From a checkpoint of a small transformer trained on Wikipedia: 4 heads of 64 (2 for keys and values), biases on query, key and value.
Each number is 500 + 25 x the weight over its row's rms, rounded and kept within 0 to 999. Layers, rows and columns count from 0. Numbers have three digits each. The size before them is the row's rms in percent of the matrix's.

# layer 2 attention output (transposed), 256x224, rms 0.0914, rows 35-63,98-127, columns 56-111
081:499495527541503519515520493524437481484504474493471507486502501480501518492530544480511540523540510589539514505475523510494507512490542476498519458511541524443512520507
098:512501499482510500479496495512471486501479498523505493490484474520408507516542506520520508485481481421522488455544519521517494503494496479522451484476452496476468499545
087:527501514522508531512451475531538521513537469490510525508493495565474494483524569497467499501477457467492489471515499478484504521523484492487431484503460514491499517476
101:516532467515489536505450493530536531541529501485490510498510471518490502469501489510483501515433489466517422500511478521469510472521476513518534497515501483479492481529
092:494477525500507504488538466458491527482514495523481508548478503512500518532492505493516505458505461477477533458518473515507503499509477535485466519472475504483504511490
097:491532474497504538493494496462559493544527520480465470487517497477548500482444462486490519511477485507496493515493469490488525498543465512535566541511534503549505479510
093:568524473462514492562468492543453488477513495494497532511497457492429490453514515509495524517460492435501475499533488489489513490533487531505455526499483492498457466514
085:549492528499474508503493479492465482482515485482500487506522507560545496494494527509496502499524476549521475507529513476523499518531512515512472499504467507507472551483
093:511542489480482508515527496487525524543502487501498509528491504504411556503522529542513521506450550420486468462479479501512513501500461508495506509491477477511510489476
090:506484508528494503501508490505514542447518459537485506506513498517477465510503508499495521469527479476468510482445494504486495501510504519481508490495497506477534513485
100:507462524527496509470493484480521465511500511508445477504484465488566470518495478517497500467543483588510490484518523516498490502549491485529521507503519498506503507548
090:500505492471509479534514478518495497474482498526515494541507514479429487527480498531514494511507509426464517502475490487511495494515499486460485537487474503524483487483
089:495517499480499508513509492491536504533511481491469504537497519518425506506494522558510504476504469454488468438508461515497482522518433489505450516527484527521520485523
098:514527441490517498490476500508475503495504484463534512488490508507533509469489512479505488552460497517488515519469448473466513510482514515472511529505483495546501517467
111:505487459475475467463518509510455492470482519475521513474512497460462447487502484502512523512480509538497478534507468465512496454490530513542516508537478486479489483486
090:483489504497536470465482490470527512471484535511527541528522534493542477497490460471501482516510510450484516502487469521512513485458518511485497498456504461493483522520
095:508500493545489525510496482498491517478498449501437515567485496532483483484516514553526501491486509491514457462497447543477499512480477507491497510494443520447496512502
083:495506514481470510515454511483469516520527490477507507501527506521462488465511486497497520522482473507477480503488467511508483558523489465526479482557513473479549507509
088:502557464489540498520468505511514443505456481477483479493507473500545473499489457504496471511531522450546515486512495503474500503522474477489510527489504469558463519502
085:486500487538479512483476511458522515514525488460509534484488516499583522472501504465488497497482474573494519518484474514461496516466505527518513459536536534476529522489
098:478516501500501512506459495500518500517472470494471486469531521534544492500494499480497505463552507547504499489466486519511477556514502485487539478510514541517519531462
097:505499543491519526507501476497513501515482483538477530514471481523406546493531513503505510499494498475493511460515486513501508497486479466523496472475488460466518489509
086:505488472474501477514486504525468524501456515506512521470511516513544495506518527507499453500466543561494456495536501518527500492468529503477492519497478503437473491480
093:493487482457523494520461495498512524501504471532504514480489521554506498480495481485482474475503483427470516463512504491485499522508467500487494474484491481526504497472
085:519511510541519531506426489491502528480514494500471511498513476509525511526537535463509467481441522505515504512534484527534529518466499516534490484468506531447459500496
091:520485493518505502476471479487533470527537515503510503525507534509573471481484467497457486505494468476534512543527521496520536501517563524491506561482484494517477479511
095:484478502511484496476497478498509505513493473492471461464508497515539456496480466520506514473542479495539470486481535480485469485573497497454508494509477497567505520498
089:504506485492520501480482503501460472515501518470524494471506485486613512482513514480510459536473500588518473524537516479505503472503508508497494526493505503510471479506
093:485499524545509507522503501485532505515487487547458489523497490522532519561505494500490474461537509483491524452513526547506498519496486485474490515467512484480493518503
083:513495491481472473494491502523466467468488494517517484469506534498513499463510488509470477524507482494483480552489511546502534518490476465519467476519523512523514506509
088:514538502512536536529470497473501498486528471481499460519534468469453538509469492487531478496489505417482545479512514464507509504480473490498449559484487503510466494511
069:498499500508507514500481472493480456459505500492525481443540549465462467485471480467518465533537482425496515525495528466511504492467457504522472520487488495497464489501
087:491508457500533503493494461555522471502498530471541517487479506477489517478457500512505511498527488501455498562476496492566507500452470505502438478522517496506470531507
081:491500445519528499460493496512517534473509539501504503545500533548500497492466470489471494467490519475528487496488491515498465468515513510463519512484470493495511493480
094:472493479527454497490535534503472492542521498491476467460489509477527459501489559506498513517523486495492492483490526500492475485556474515490473509509513499544488489471
090:495510510578510481484533512442478494496515490510467488469487497490543486527483548487467493528468492553507486490489482483442536483502492501519491484491516523493513490510
083:491494504539546465465507520532501515502483502522500477503451505445531442489536477510514515465580509542512483525479512499491522504522469516476531486482520523489504527490
087:485518506482538495522532523528515487491507481482510457499494469475552520497510503523527468490520504486500479500518501500530552555454468502503452488488534501472487533514
085:501498469487509497496495478515512525537502494469512511512498517503512491485503539538469516489544527495525449477501496486488483516500502504429526498476496515532562500440
088:508480491489460494512494514516505494481517496524470516467487512531440488506510520500510532473468469506495509510467454556545488519524514514518467479521493509471484510501
091:498516537587513501488541525507469498496492502515483483483490482458571474524498505479513474526522484519484513499517529502480523456519456488551472529523507498508459501551
094:495463510524486470477513503544483482522484528539476520499487497485499430483533547487504516500531503543497486501462514516538488470584510486484528465522505512515507510490
087:483485489518503478517520484506479485504502507471515523474477518464519488535470491522491544506540490539494490523484529467511540512453459512520446479483510488512476534489
085:493491451431509480471488476478500461483509516477516528519485498525455516467497521503492552516463525519482502496480472534514491511509551490490549476487460464513530497466
095:505529480452481493489508490484456466490491494511497499436512483512393474473484528490511545497467501508475510520476483526543511491522512493533493479549482489476488512508
084:495501477469472530501513515525494521557514495469492483509521520537477472508499532510465507495477524464509487447474464540506450501560523539431511517521469516516503462481
094:484470458511510468495497491491457539528463498464494502516513504512545498551490462515489539493506574543521480478506497477504503481463516524488518490482480463482484533462
083:504485458493515496485585460511500511512524495482528479519480483508471492524461509496465514468524544523498525506463503499512462486524522518513450508490501501485547495527
096:508492515526517497469505501490487528534450496502507506498519509484607462504532502505475485517514511513544489459514509465456515487511500507476550498472494534511499521507
087:475525478442504535512467519442537499520524513467487474543491504519463566518449449522511538465477498469490516480505491501481450530493499522484485521489475471522502476493
095:516485488430495475511482455498501526516514500479495553513514501530481546523514527535500533516454520566491484483480448507482503479476543496516502490499499499447518471473
086:525533468456470516489457474521519468488524490514517527463544499509380483483503511482492506488489495449495556506510527513563497469507493486489469525527477510486491511483
103:489488443469506486504500504539484533522440512493512514475518518526541466488504486509481493493500536525500466483520512529532477495507536494457528517488467486482499508461
088:491470504455480476495460485520527503480516499527496556497478541535510492501540466510499530474497482569520505537498499536494500511497522503503525484483503493453501529501
083:488463485529555494497491504487498525465506500478525455511499489486538541566469444482544423519503521495484487518509502440512490477441488536533491517474539496480470452485
089:507549526574524492455506521490503485535491515515446479511482502523538487464515571463493488505479530510513508483515478519494494482547488483504530506522533500517491506529
085:500478512507505462503523481495496509470495507493510520531476520522555544528505451524503494526490513529541489509497464493455524490473541502522507469496490481501531497499
094:489516487534533498476531506508465489485492508469535489493518475467581498501506509481505452550507516518482482510534544473497496463470497487491519524493495483500497478503
095:490471525550514492509509528513514547534451504516488491508497513487623480537498464505495463497540498497533499467526519503478488501513486513472508522477525513534481511500
# layer 2 attention value, 128x224, rms 0.0914, rows 35-63, columns 56-111
076:535489567489499512484527534549488489519495529515493496456460450534509493480509507516490512514468540462525490512509475492465489480527512512513482488534503475486536516501
082:487474507498498492522509539523479525469523506518509491483482497519490507496493505451550476531541517495534495534509532492478555480496489488506521501473500506500466473456
086:509515522511498569495507541495478533544530484496520475499543481512498487511489498488528516474497486502521503482493501490473546474510520491480503497451523503500463514545
089:500488499513499507504481433492454501486500468480506487516550520470490498478497473443507527470507445499513615517490506492471500548511502484488492492485506476513492496514
090:490504494494500509515485552493478507504485543537519514494434471503509506495492491509543459490493553502516500520518521485494498461528487454500508531460486510513490513525
091:486491497502498474527489499498465503471487510506518490507508451524498504471547498538499472510505466522463544512472529507500473540503496499476475509496507486487511500517
081:452514477524458544499515516467431529516478536542540504538506518463486502492471457465502508445552503516511544500484506498503473513462553475513522502482496475499467546553
083:499544507522458487464494504502481502534475526483512464552478517551485503500529508490502524541485554500475507455492421500497447459513514483500488505516526475527505547517
085:475484500510504547519469496483474498527512499546480508483487454476494501480508479472500483486493444517517495483502457516500499475517491443481469518474496535494457520522
075:493502444510500550497509520503526488518515516483536519502550540491510502531467504512448495455510512489484479516517549477492492501487501514501519496503513479498491506481
095:485491520486471428484506565472461527495482556464544494525449494502491528512495513485489472502506514505465538506500528502524455515492526537529492508500493532492504507464
085:466513480493484515491482528474531478485490493502510485460483498454500502537474491539448480466536515519489490469502489522508447488480545490496525498476513539494492517513
085:505483528503479547457474568478486477533524525546517482487515472517496514506509497453515493558469485525484482514482528502509523468491529501500519526459517508502465504502
081:482541517518478589526520479467563489469513460489461486488580516489515497511488492536487488463513493510522507475496504510466579494496498475458496499515535496511512475518
103:532484511496513480520534484490535501460500502492460494451521546508517508550514507510475500469527530507488462507513554537519459477455516504486490481527553509475502492537
084:517514497497526510519529468519578505498502441499485477458432528482502518485511517485542474465456504491523498521523501452479503471541489444485511514501498499518480505485
095:505516508502480527465447522463491469483501546520551519494528499470503510509518499421463504549482477517551533481515515469554506508542522495524520516509499496499477486491
081:497519518502491520478480440478534507465495466542490449494507468495489485508480472465484540492487503508448495489497534493506468484468561449465464495498497500534480511498
087:447552520507461470509460489485487512459484510504484484492533492484494517478487496434481457527513473531501520457477465476518493541527537487486509509482505540508503472448
081:506517516497533471490500442535534486514519485520515497494499499555502501492500484501523529482461486485529519528523529499477584510516487504498479506501499452510521497518
102:483498484500482516527493473497510513491490522474522504521515474477497493512496503496472505493462517496450477473514469445510499541485498534495486489530519518491486471450
089:519460520499518536538534507540474520473537533509522452511534499526500485483461483480477463504512491498470507529508529497473539506548525516493498494492506525492473483504
103:477503505506546510447473448487525509486485446466455479507523526474496491517536523469510551474513498518554500486521494516518480482493451459521526479490488506510512493532
091:484501442509509527531492480471480508501514519483513479563574527467504491478448491483502501470552499516475501493485514481521564524480516530507530489470494488521482480486
082:525523507498493496547534531534488483494490523534567530537514461521486480485519509513538536563499491484516513494494518494513525502543481508498488490516430469497481502502
089:455493481500535453554532539489497516482483507474499527469498482478501523476465485549521497472517513501513562506497446518455493519502476483495504508528521500493536492504
090:527497481504450516490481451475488514497503511450485491507490549445509497463482514510459499512496500502470496487500468461528514519447538488491487511482510535507518498472
085:514516554498514470507514480477477546463461472494467475487495470520485517478535508473524478502509507517526565475493491524501496483500499458488498495505506523499547506504
085:439534474495526467456446546489475495517510531504559503546484450497481512484513497462513505530492476509511507471500499462528479529551461500544532519468440505523482490481
# layer 2 attention query, 256x224, rms 0.0909, rows 128-179,192-243, columns 56-111
091:484512488445514521555470512538502484479467550531527483509521503513482497501487498502506490482492484475505498527565555459496537519561497511503472487504546494498515496517
145:477466492468477526501491513482473547492469495487515509502506512487463437517460474506497504445491483469494484563510519520473497545520489493502464503501479496534477504471
095:512534487476535491508498504519514448522483531524476473468480477535483506447518494506538491499477515518512515481545492448521509476523470517547514442495547506465517523501
097:451494505445501546527500507509489553472496524548529497499514515514459469493461480497491499484540479458516494545499507486504528507521471526501471468487490477527486506489
099:462471510510487489545491516506517534470473518475531512499518469515484465553480452523508502463500471495510479521522515487472506516498517505478492529468502484511448503471
085:494530480545480490511537465529467509529509504466490503495491522473577559487504545457491505525491460524491502458504509532525460515505542494452530561509500506453506497504
116:478494506509526458506489495551531486493503540533515465449490464535450507486507484499512468501496505501522531485460489464536533480524490527533495454505524489510454525471
102:479478506450479505495453478504491522498499523520531513495478496516469471496453463524529524478544463466498467524502495486494485503524444497507520466472468491554475484511
108:544535513542508526463527467519499472519512499509482509485473535491533509441536529447492506550500531507526494481511463520503504472506512475476517487503478461491525518520
110:508531522486507488492449517494522516475496481510516511516501469486474459483504481492506507511501524478502477533476454502501487473471460504526554428485500488554515487494
101:472477518494484484452480481504460508495485524495480511480488511523458476473526484487500526514485487465520496532471455478496478469505466473554499417499477484548463492501
097:504484475451481515522462544489523486503518483505535508488503499460508487486471442509512485491529503474497463518536519504498532534493483511474528489476474522518491485538
102:476476542495475467499493499482502518496501503513490533535524505559499494514453515517509502446492477475498502520504565510517517550515503518531504511525498503461483554535
085:516509470454457518532501482500503483546496480486518500504492501492540542518462496531518497497540472539470492493511535516515527542505537513430485570511535520487477455488
090:508521484530465516510525472512514481495510459498516486477489481487543514563486525531504494485505471541508478499538537510501505535491532524440508538511528542438475500515
094:480482520558543482483490485527482541484540486499500481501492510517487482457536551456503495512480498487488510475469463472545454451496517515485551412510477489512500502499
095:497471520485470489471488502519463531512478515494466530489526508498457455480498476452486520518467478467511491527464469496509465487512470486527509421517466502479459519515
094:492484463444517505502511519523509497513496500497537475531545500487511496487452478493440484451529477475459501475491542489509535576530515527451498528506509535459472507493
092:503520506535517530501518507498480516509503539488468512485442540484512511460516505447500509528481525499526512467506456497498463433528490457506525454529493478540524490504
084:521500525455503472486448522482484511499460542522490515498542485523448441479492500453453506488489525470459553513478478506531524513504456504549507472497523530481496527497
078:477431449493536511501492552509521497521558501495509474520503440492505469428487479496465509471499530460514491539467508486528531499520519497505537456519465516476485459545
103:486506489507505541547527506526507512447512519530494489501499508486522515474431464514459494466529477492490503488491546504455508532536498523500486496508475531483486515487
095:489484485487552520475509496523512488501515542508554452445519519516477486481498496524487470466505528460513465502547512512541511495525492502471516516502468497517530539513
087:523503537494507531512507513437482505514547474497511524509484490502520516454507479524553551501529523473527444510529523516472494466472494489516491517498505447522514488538
115:475489501550517486487512485466512506488559454516509468509500482512535552567525540510519480488491492534486516492515514499530486512496524527471514555482491513466474502486
082:508488510552531484451503521494491463477491497530463469439504508511493567533557545462487521522488532515524483518485468494526460494497528528498515483529510489496465458487
091:519480511458539519541481520505552499479505531491553471519527470496455471462454451486489458498526515473495529533498512465496531524511512507477494491465501498510551548476
103:520504533476501475516525491521461534420522514476503507488515477509490513515474535510484491511506483489457541494523517527439480494471502503528513459490490465503503500512
102:461478479478530509482485466533481535500511524505518490552510456486494486515473509504482486485492459485469512520494514532543503514499497520456490470503508530500530457472
095:482490490539472474502569460518494531451495519491511491467476503472474497448496484504486465506482509495541532511486476525479486493450474480499494463462486488547460513515
092:488519489531482484487514492492519482508454513527463498439478451503473523528517535483478510502479446508502500526541504501517465502532515518472527461503519459464451513489
101:505510534475466494522541468487481473493458503493506488489484507534486534484474500541554511488513511510510477499489443490466483529491508435493457537478530481479441483505
095:494496495505539502488491491481511510467529509486510490515512512497499507512512444470504467527528537500480563501457480488479534475536446484476516489469504480531508498458
100:508536549506478476517533490499453558509493474480469504490501535515494496497505494487552495489494477497523476532493509460537472485536501545545522534516527474497508517533
094:498528502529455533513532507500511445493457519481525502475503513506479524494571538512496501516513529520531512493493437490450457448505472480477493509513504494567498484499
101:522513509507481509526498526504482497451516511504487521529538459483507482520510478489520510466543566504511484533523496510512527482478504518492499544494527485482524523492
095:499510475511548474535501493513495469490515496544454482469507485468467483479517489462515497453526525505503533523504537537489487480496514536500526459488493500498490509529
104:503473464498466506519496491505519502504494507524515494513495487502526481509475532495525468487523484497519486535489479502513524522500474496516479531471440485517475523471
094:483493508527496531517524476491484465505468498535479538532451526484507521453483471477519507502516528506515470503496500510498520515488507467484467510457494469496502510543
099:497480560482513516478474487481469525467520503522488489455506518512515528545514459468501526518525474494484499491485523519485474543504469508495468527520453472455481520464
103:523499504483490508520538497470490517509507522476502526476488546527491490472520518494532488524493534489528516497515478502463514466512491508495533496532491479502510505526
105:492494512552557471489511475503468481502526496526497461488505499498495465477480434458509500494495479491537498487497509503518516507506483553498508451479476547442515514557
101:498505501480517499464474494458477499539488529485548525435476506528492513522500452478499504459497506502515536496522472495522508504540461508510485539503492529528503470514
097:530535504507512524502486534511523511504525494498526501521480495497524509497472488509476494530494493513464507485473489526558524473493510490504496480512497518477537467495
107:502493532533521474500512488510502513495500486502508475484503521516503489475477480468490469488511526453508506506495464516505458492505517541480475478512497492488493601495
096:476526501467501495474501496478487480532435553497525544515493516476491473487466492481470486484504474498464503469493542501475468516497482514477489530463487513531509484498
099:494487512546478530532474477509537469481511445522473484502523479465496485488490504513530483493512519535503489487484505501467505490521492513506485439488501457478477469533
096:492500485511540463474520492510521511519565477519483499447463481534497503483492466515501493541477471503506483532503503447488475485545491503514527462543481512447482515496
107:522518448517493542515487547518500481552483533536518522503499490475516447426513520494472489489505529504492515480520494557471523467475499498520496471507514549494545524523
092:502457512460506523537503528482509522488468511492506510544455488523528519526437498525537471481566525474535551499500531484509552521518476485501523537507465460488524534479
106:495498511464487503501504512524521493484518479512488464505529463464487482535499507508489470469540570520529528482506513496485505528477474504531503458482514528482488495501
093:493488493511490510481509490479484477571520467505514490515515509561506538499469491541526525454515506495518487491501533465506481520534477513502495512535523510497448489489
070:526524509464513495507521505479507502529484473499510486510502551513507522474482467483506485471490519512484489507528489481497572519494476509515456511484498517466552564489
095:520472546536505513496508478467475565509535469466541493547517548503519484496463514518449522489532469499475469524487498534494477482489478498476510530479489499485541496532
096:494516473449482475486478544529531444541479522539477494452477493518474508483512481463538496490482542494518511468535492457523522534534520485506473468524517522504495512459
095:535483545483495514474492479483463541537509444489514497545478538472523482477476493503459517479488498489447490526531499516498534515490474497480490539486478544517571497496
093:514504511541513495566500466524512512457542467496510489547507478490518488497506479535473516521529473529454477490489504538485484489468495506459522536443500481499515481531
080:469530465534464530511524487509521501499475549508505515487479498507511501506477532532522509537508502544544461486475494482494480483484530518505539490528476466526465480537
097:509492514490537513507481531473505477519480521515500480448501461527478546501517507496525495470485520478524549486517476470523526521471521502523477447535527519522454517464
095:544501520438514514506492486534485512475499443527512512571492528482513467492484484543492524487533470487451483509551499518506489500463475485503529498483494473524565481486
105:489498530529476490466511482513504479536456520487451520441469526505482497493476513469524523532511551493538484480496466488508488461486505480508516493542523475486492506475
086:531526528467517502511459532485470504508481475480514504540515484521507473480501477498497484479490512465463505487504481489543522476497456490494500484536506502544539483494
074:573478540475531486473458481469456503519496486502508506474515531465525472476491500478484496478515500476483486512540458509537540497471477483500497521505481517528553514492
123:513506526470520519523486479463519507501522461502509510539495490488540486492498468550507516497541483516479437520544535537520485513481470502498544522463477463492547469523
123:512518475492511476528507502478539503498543489522517466492534478512516507489515516538510461479511495522500517520507510478531519566517528508459472505461502513455493558498
095:488528487486494502547440513497497464519453519541503518477516480496485470506512466484575504503492472532537486521480523508520485536524506505541525456476451489521454466534
103:457517482513508499554502502481560492483490495510510451465523438476486529520498492490495455500518510576510509474477506532510498507543509530509507491472528493489472483530
107:490506547526485521471488526540457510523457536481477492504463537513479514500512522467480533499464494477534503461483454494477494454522510488536482486535534535531464523491
087:529515513466518482455489532465483457523466529518509528480537518492526458499518488468499503492524478479489496521514506520530539515496477476485476512499486470506561503514
119:514507519428512520524481527453522489498489512500540498478523470496535484519541448539535462478536502503479484501531521520537500550506481508494508498478446473501510488488
110:488483535540479544468532491525482528522474513491449548512451553510487523499473530504490559535494488488519489463491467520456486457463529478521515503550528507520509486509
113:542513491450495487484466512494485463533499509498547537494489506531550468501526515504510496489502496446472515511526507478541498507483480517478472506519466490480536522464
104:513527482479474521527501524480528463496462539506532519488536466482495478507496467503494514471530507501519492502506514507479534517486503517513482467480511454547485482506
105:482493483498503546550511510465553481496509519514532459447488469488515546515471482526509453458504517529488482505503520481498506524502501547496489516502532489495528478469
102:483507538468500503509498499483511516480540515493532473482512513521529509492505471475477469523544516488508511522466509505561478525534470504510508503481489500468511489481
098:461486475530491492584500473519531553482543493506542465534510479488456492470499484480491512517498525516539489502478504505499511490502503471538512465473538479503452502545
111:493484495511528495523486504475513517522575489517531458503502445490537536517520532517515463496500496550474496487494521502548506511501509523480508539462493491480479488481
096:515534489506507520500472495515466493514489518519473506521509480504477532531516545476446517518466503480493493493493487544459514461463526461493496520493534529533514522488
113:506500511469468500475501493503493491474433510483493553533514506489478444492497454476470498499542516458549535547516525505474499497526503497509500458496474519520511526525
106:536523527502503456538487480495498542486502480476508488471549506509471495541482480472491458491501546497488518501483496492507473501502490512507526497487549517509492510496
110:535512530489488464492461500494484501490465507495506525512539519495483466512566514520469479506502490518520512490505455517513479505521502502528506417470438505533489513537
110:506523538572486520511493505522507499490493479481521502495473495510462507476486501513495512495535508509492498455488459538443490478480457497500524480489524490497480524514
113:503503485504523550444539528525470503464498480508461490487527494499488532529461506527452481532479495497516520476504486539490481479511509487503507496535500492458521535483
105:490540536498472499486527447492494507510464481492489493473542538512487497466467500481482478485517532473532514508508504477439498517532484505480486520503481511475524493501
108:500468525508503461501491500555504496490492503465485523512518484486479492497489483492461518522524524515484496479459497505547480500500513555544522491511489523525493465495
114:489513485509463529536516493526505534521535551523511473497521504457458520478506518518489534526462503552518508547442516522543516506507508487468463504541504516461529512494
107:479516532555516502477521524524493462523472508493497478473503495503483519488468536487502532520474502484469459479459471512494498452435481498510526528528527541502473489506
113:435496459455520519505556514490469525444540546500519513496528473479528540492506496507478489505525523486480522501529543501538513474495491502443500504521516494496499531498
115:427460461517510509502543465492493508454526524506521466476546472553502498514493501500450466505551537488507549502489512490500468502502502532522507477493508464476465524517
112:526512487432514551511481507485452521481482452541515492502498537526552503534527515481512520496498487481511536563550508469504513491530509543497515516530502472519496568483
106:470500499539488486525548481517521488525485511515459493503492528496471497444436504481504487522514496495548482482496524518451510509496498471478490502481513488471508489542
105:511469511459458458508465501435489531487508500458490498491522497492509520506479469481471470445499505501488524502536522493489481538517508486512501499499486485524544482520
105:545497543477479502509468517508554529504459470471537512540492484544490500536500494519478541508480506497505520483508505552535505538526532489486503499528472510477548548482
118:512493474535522509526492507508522477450484488525494507457480509531482493492494472508526473511468504510531507512488497496533515504497498509545491458491471482480490493532
105:534535512479535505498439484498473487524486495472565486518486479527494495452507528545490512511495445502464489477511474512468454501492480535551504480467488460519483469503
112:511543543468501537467453459485468474496520499499510541518461522475535499461538524473466515476516469503532451526523510516472517529523503512501495501458466516513533486489
123:530520538524499535504529490515463542501499520486446523525541468470516489476455472504500518540498478490501522486484506529487499481467495480429479510494476468503494486523
106:536523499472499488558440433501517496501487478482533506533507507529486454515506517501509455516480522501486516531493516485502470503503494554511492475469511473522466486485
110:480477517543472521461512505523493509467477495477451469482496504512453514476460489523486495504485505507527480464465483521488510495511504507513528485528483508466502492523
132:479493463493502508476524516490523488460475514510483513494519467482479526513488500468473499459539505516528537503499526502485501535496509507515471518478534529488509529492
097:515513488501513514539492491475482485484505497537566510507460514524503493513524491499536519514500492470460485480527499490459517498498509519504502460518509511502498511510
110:471459503441473487511505500480477539486484512488478538504510494481509443485473446505511458506561511507526539537504516499511516530508496542499509457476503491488501465533
115:486491506488526515447525494505439506533511487499494492452504481461502478478486535543511508509488513491469455503500482488510526459466509541468492489495497540485487487467
099:478500485465521524469475522476486455484476559525480489505470477515511474518513463523525461461511476505509499474507511504489526492486470523522503483478510522527506462500
# layer 2 attention key, 128x224, rms 0.0884, rows 64-115, columns 56-111
092:523511521517466475484505487525547517503473482491485459493507512500496496483478524501506519489511551476478501457504486501483452500495522521486520525499515494505518505467
120:499518502476493506506525512536512478509473515516501508513520514547471465454487459480471532515511481433495474492533484499497492500519480487524513496505502520491468556487
083:491502520509502456507492520469524526488514484477501467486526510458532513511518523508466490495477492507445535467465520506478483494458498560481514525503493485535557472483
101:505536479491491483537514527555543463509436512485472491452539517540471488482480485489490503506488527488521491446490470501509475511536499458548485476511520511445486541507
078:519510493455519486499504529500488482475520494528485519495531514493481488476487475481488506517504500474517521492489493521512546498509492487502472481534470496494523474524
088:502498515545510500501476469484499509467542541509567480497495483481515464515532533514498470514520507549484498537488518530497541466470462514466506540476495473535512471469
105:493553503457501482514487539459514486515504483513476504499530519458505523490554470487507498511531494517515519474473531528490508528529490499501487513506543485490519468531
089:482519470443499515532511522529511466498478510502523493521507493521451477486470449495517480489512489445515498515520476479498486519547513491537475470513494523486452525496
099:471433516552469461478481474451540532483492488458519494497492478505528528469472517498491503454503505498486530497479500495457493528500511488531490502488492535524503507504
107:516471505447496518498560487537469497475473478510474500470525538498493519487457468486522537485511508460503495494527472489511490532530509495511469481521504509471515512489
091:523540486428497491533542511510511476497468488512490504491488527511452495490476494474498476486513511463492534515537496473477503522542513493558453466535542510498505518520
089:495475532525493541454494459524483517495491536490500526510494507509472477473480541474482520507479500475510524517477487483486514463487470533514497486484500508515518509481
106:513530479531512458515482488492517492540531483496501481504469513491518492514538493476474441501531492508466506458518477499493516440502494503493499498494525485518507472519
084:475486515506524496488469532491514489487526530494516480498499475502477498548534479491516495509494504510527462534483461505513495486476507516514548515452476510500506542465
068:494485497554527487498492558492518522500533533482538518510509464494541503489524476501471502541483494518502484492466496530539507466466504503506573547466457460511493491443
123:507546490457506504484547514508480447538462510503495527477507499473512483495470443479489509495525486511536456508550494515519485539540462464525487529496527470479499484516
059:522531481430485505535498486472502464521463495521505505490498490490455485498477510473510503474517492481544533502518510477432488510506487488523454434521544535527509478508
117:497487526521484532492464526498473515546520521493495509525528491440514499490467492510521460502497481577529483486468495496488501481469492531480530499462504486501519444528
110:536510526480473509485520469493504484507471497537506516547523509541480461483485481474506510467520518457517520547512513481480525542531522474497476494508520539515506514480
067:495504489456458525525464463494443486511503477525515489527499543514468528495453531510501504488531479482512499489510535472465496512508486478469482448520528495507490467536
074:500521527452472500475477506496443486511447449503485493491541460442493516478557501453517482507504461547532534463504513482519511524497517545466474510478486494511521477494
116:524491502514517459467504481512503504513525516459524546533533447469554483549502526512450495520483516525534513513470503530493489501489522520487538502496499486526507457507
114:508501503565486500509471505491514526499517487496503535525515510493557523517478480508515483515504522508496490478491531484483499504486516509470497492483501478467501501497
073:511485499541485472474491497546518485463477537463515468468531479522490499487532512494501506529481480535504519485522445492537516496516493491499530519494484529510514528497
062:478520467536486511504512542522522497511524542477510538491507521498528488520509458487486500531488485478485453506491462515537519452503497499503550556509496488496477510507
159:504533480419488504520503506505488501532450509488500517515500515481453455460472450491497517508519492448529497523504491484510495491507479493551477483519509505527511515509
065:478498523518486519472482462463489536484488463522478494482517481466495521448502531522507479492534494571510490468504522525484514544482508515488454485485497516475532478516
146:505482517583476504484509500455519516502524465528529495523508489465532535527559544508516532492517497547508472503515475481543515500504500480519507561504489495468539493506
088:488493551554517494482502520475512494488504504538496514493489520458499508499520501456486463466517531518500465484494520504543481467525489464564511521486519469469491544540
112:510530527513547506446495487483526516501548493527502496486522468509522539495556530512497556505482544507500521476533525512520500472504510489511482537495493493451530493472
107:488520508493483501529504544479502510483501525504518500517545519488471483482492427480499506488499490481480524479471481520496497454500481438520494487510514496501469509519
100:490500497465519472512486509453540545459532480521520456510514513504452522480502539510455467456513499529464533515507524516546502547529484536485488487513497531464529465516
096:527466551480485535458476477527468509532503499528509504489510522484483518475506530474504515483480505493519462478505509485565530524505528556503514519537490530467543508541
110:524465460537502431493492463493547447456527506501509500509502469504504442533497517497500516531471511519483533500515530545440526525500478430455504481484439545491479486516
099:538498501528530518480483518457507523475503459499476515527443538529482522472457518459489547504455547456498531531510509474478544520504536517508484444497470500481535505496
106:491454483518485480502470454540487522478451543480533545487499485492508494496474489519461499503527489498485507423476516462441500529500486480483495460510483511487469457496
106:482481519530483506492500499478501500469500521484522520510473529544501479483510485497484473509525484517475481466480462475513471495502453487477526473520540523484482492472
114:490522515473539489496505482520474493539499507492503532474475466537555503503490489518498492517513494496474483503479503484495477479521508495496491497493518501502540504509
097:515522522469534440500473499449539476497505514458494474479541490541464480546509494501436472452514513472482543478458496536467482503514470534507487480512516513530507504467
104:491494458480498472499520487495533511540494482489495524471508492485475491489466513513567460489525532509525488540493495493540485528519538504524497514513533541492511468497
105:481518474496536526447492470492466500505511524545516487524534457508506531470489473500479511493476494467474494512531523479524482517510507493488508519501513538485533478495
115:535508506473502486472495520542499483456506506442507508459544513544541471508476512515508502494482495514476478497490492514517502499493491503506492498485490501494450503482
102:516520514486478523496518485521465494469474501527511488525488507540526517504505521524482499546517449473493507516506505485467491499498487513447524532514476522494525540519
106:444452488467444482486502479489493464500481525510514499511474491455509498520525488510484500467500522479556510536516526495513490506589482504491513553497487486519482516563
115:488532484504506513515483512462514492485517483516436517515526519495465494476506493501510493471487489518491499489517551467510561547499503510454472488493533468504499450479
099:515489532540526538512543502478499491469531478476473460495504491518525507464506542528501516478523465479499460495494463553507478474508491476505549479512525484500523513512
108:461464507502509479471510530480496511527477568522499482474480499518427499509531455471522463486488470506532543486490491511531476521528479500514477517528473531487517499497
115:524487498453508487510464505496474483494450502467486536485529426476502487481529514515463487500494486516501489475517498519506525533489510493501503544468471514503541486522
101:467503519476517515506485487519480519452485477473503453533482489517512537493521541458513510481499512489509480491470501432490478541524504498468518503491520474528465447468
103:505504503508475462478513498479543465520541502529498511461528478477477524448510492499507543501476487504437437462467499507506484522518538496480500478478492552502474502482
111:469509478551477516506517481521524491483500494506504506510476511490450555537490536488468539495465448524512507519473504499520452545497512517465485507504511482439461500549
093:499488472443488466505524543516496527490481532489476493494508499463504451482533508483460523515494487516489503519553452506478536515446506509479498473496428543505544492468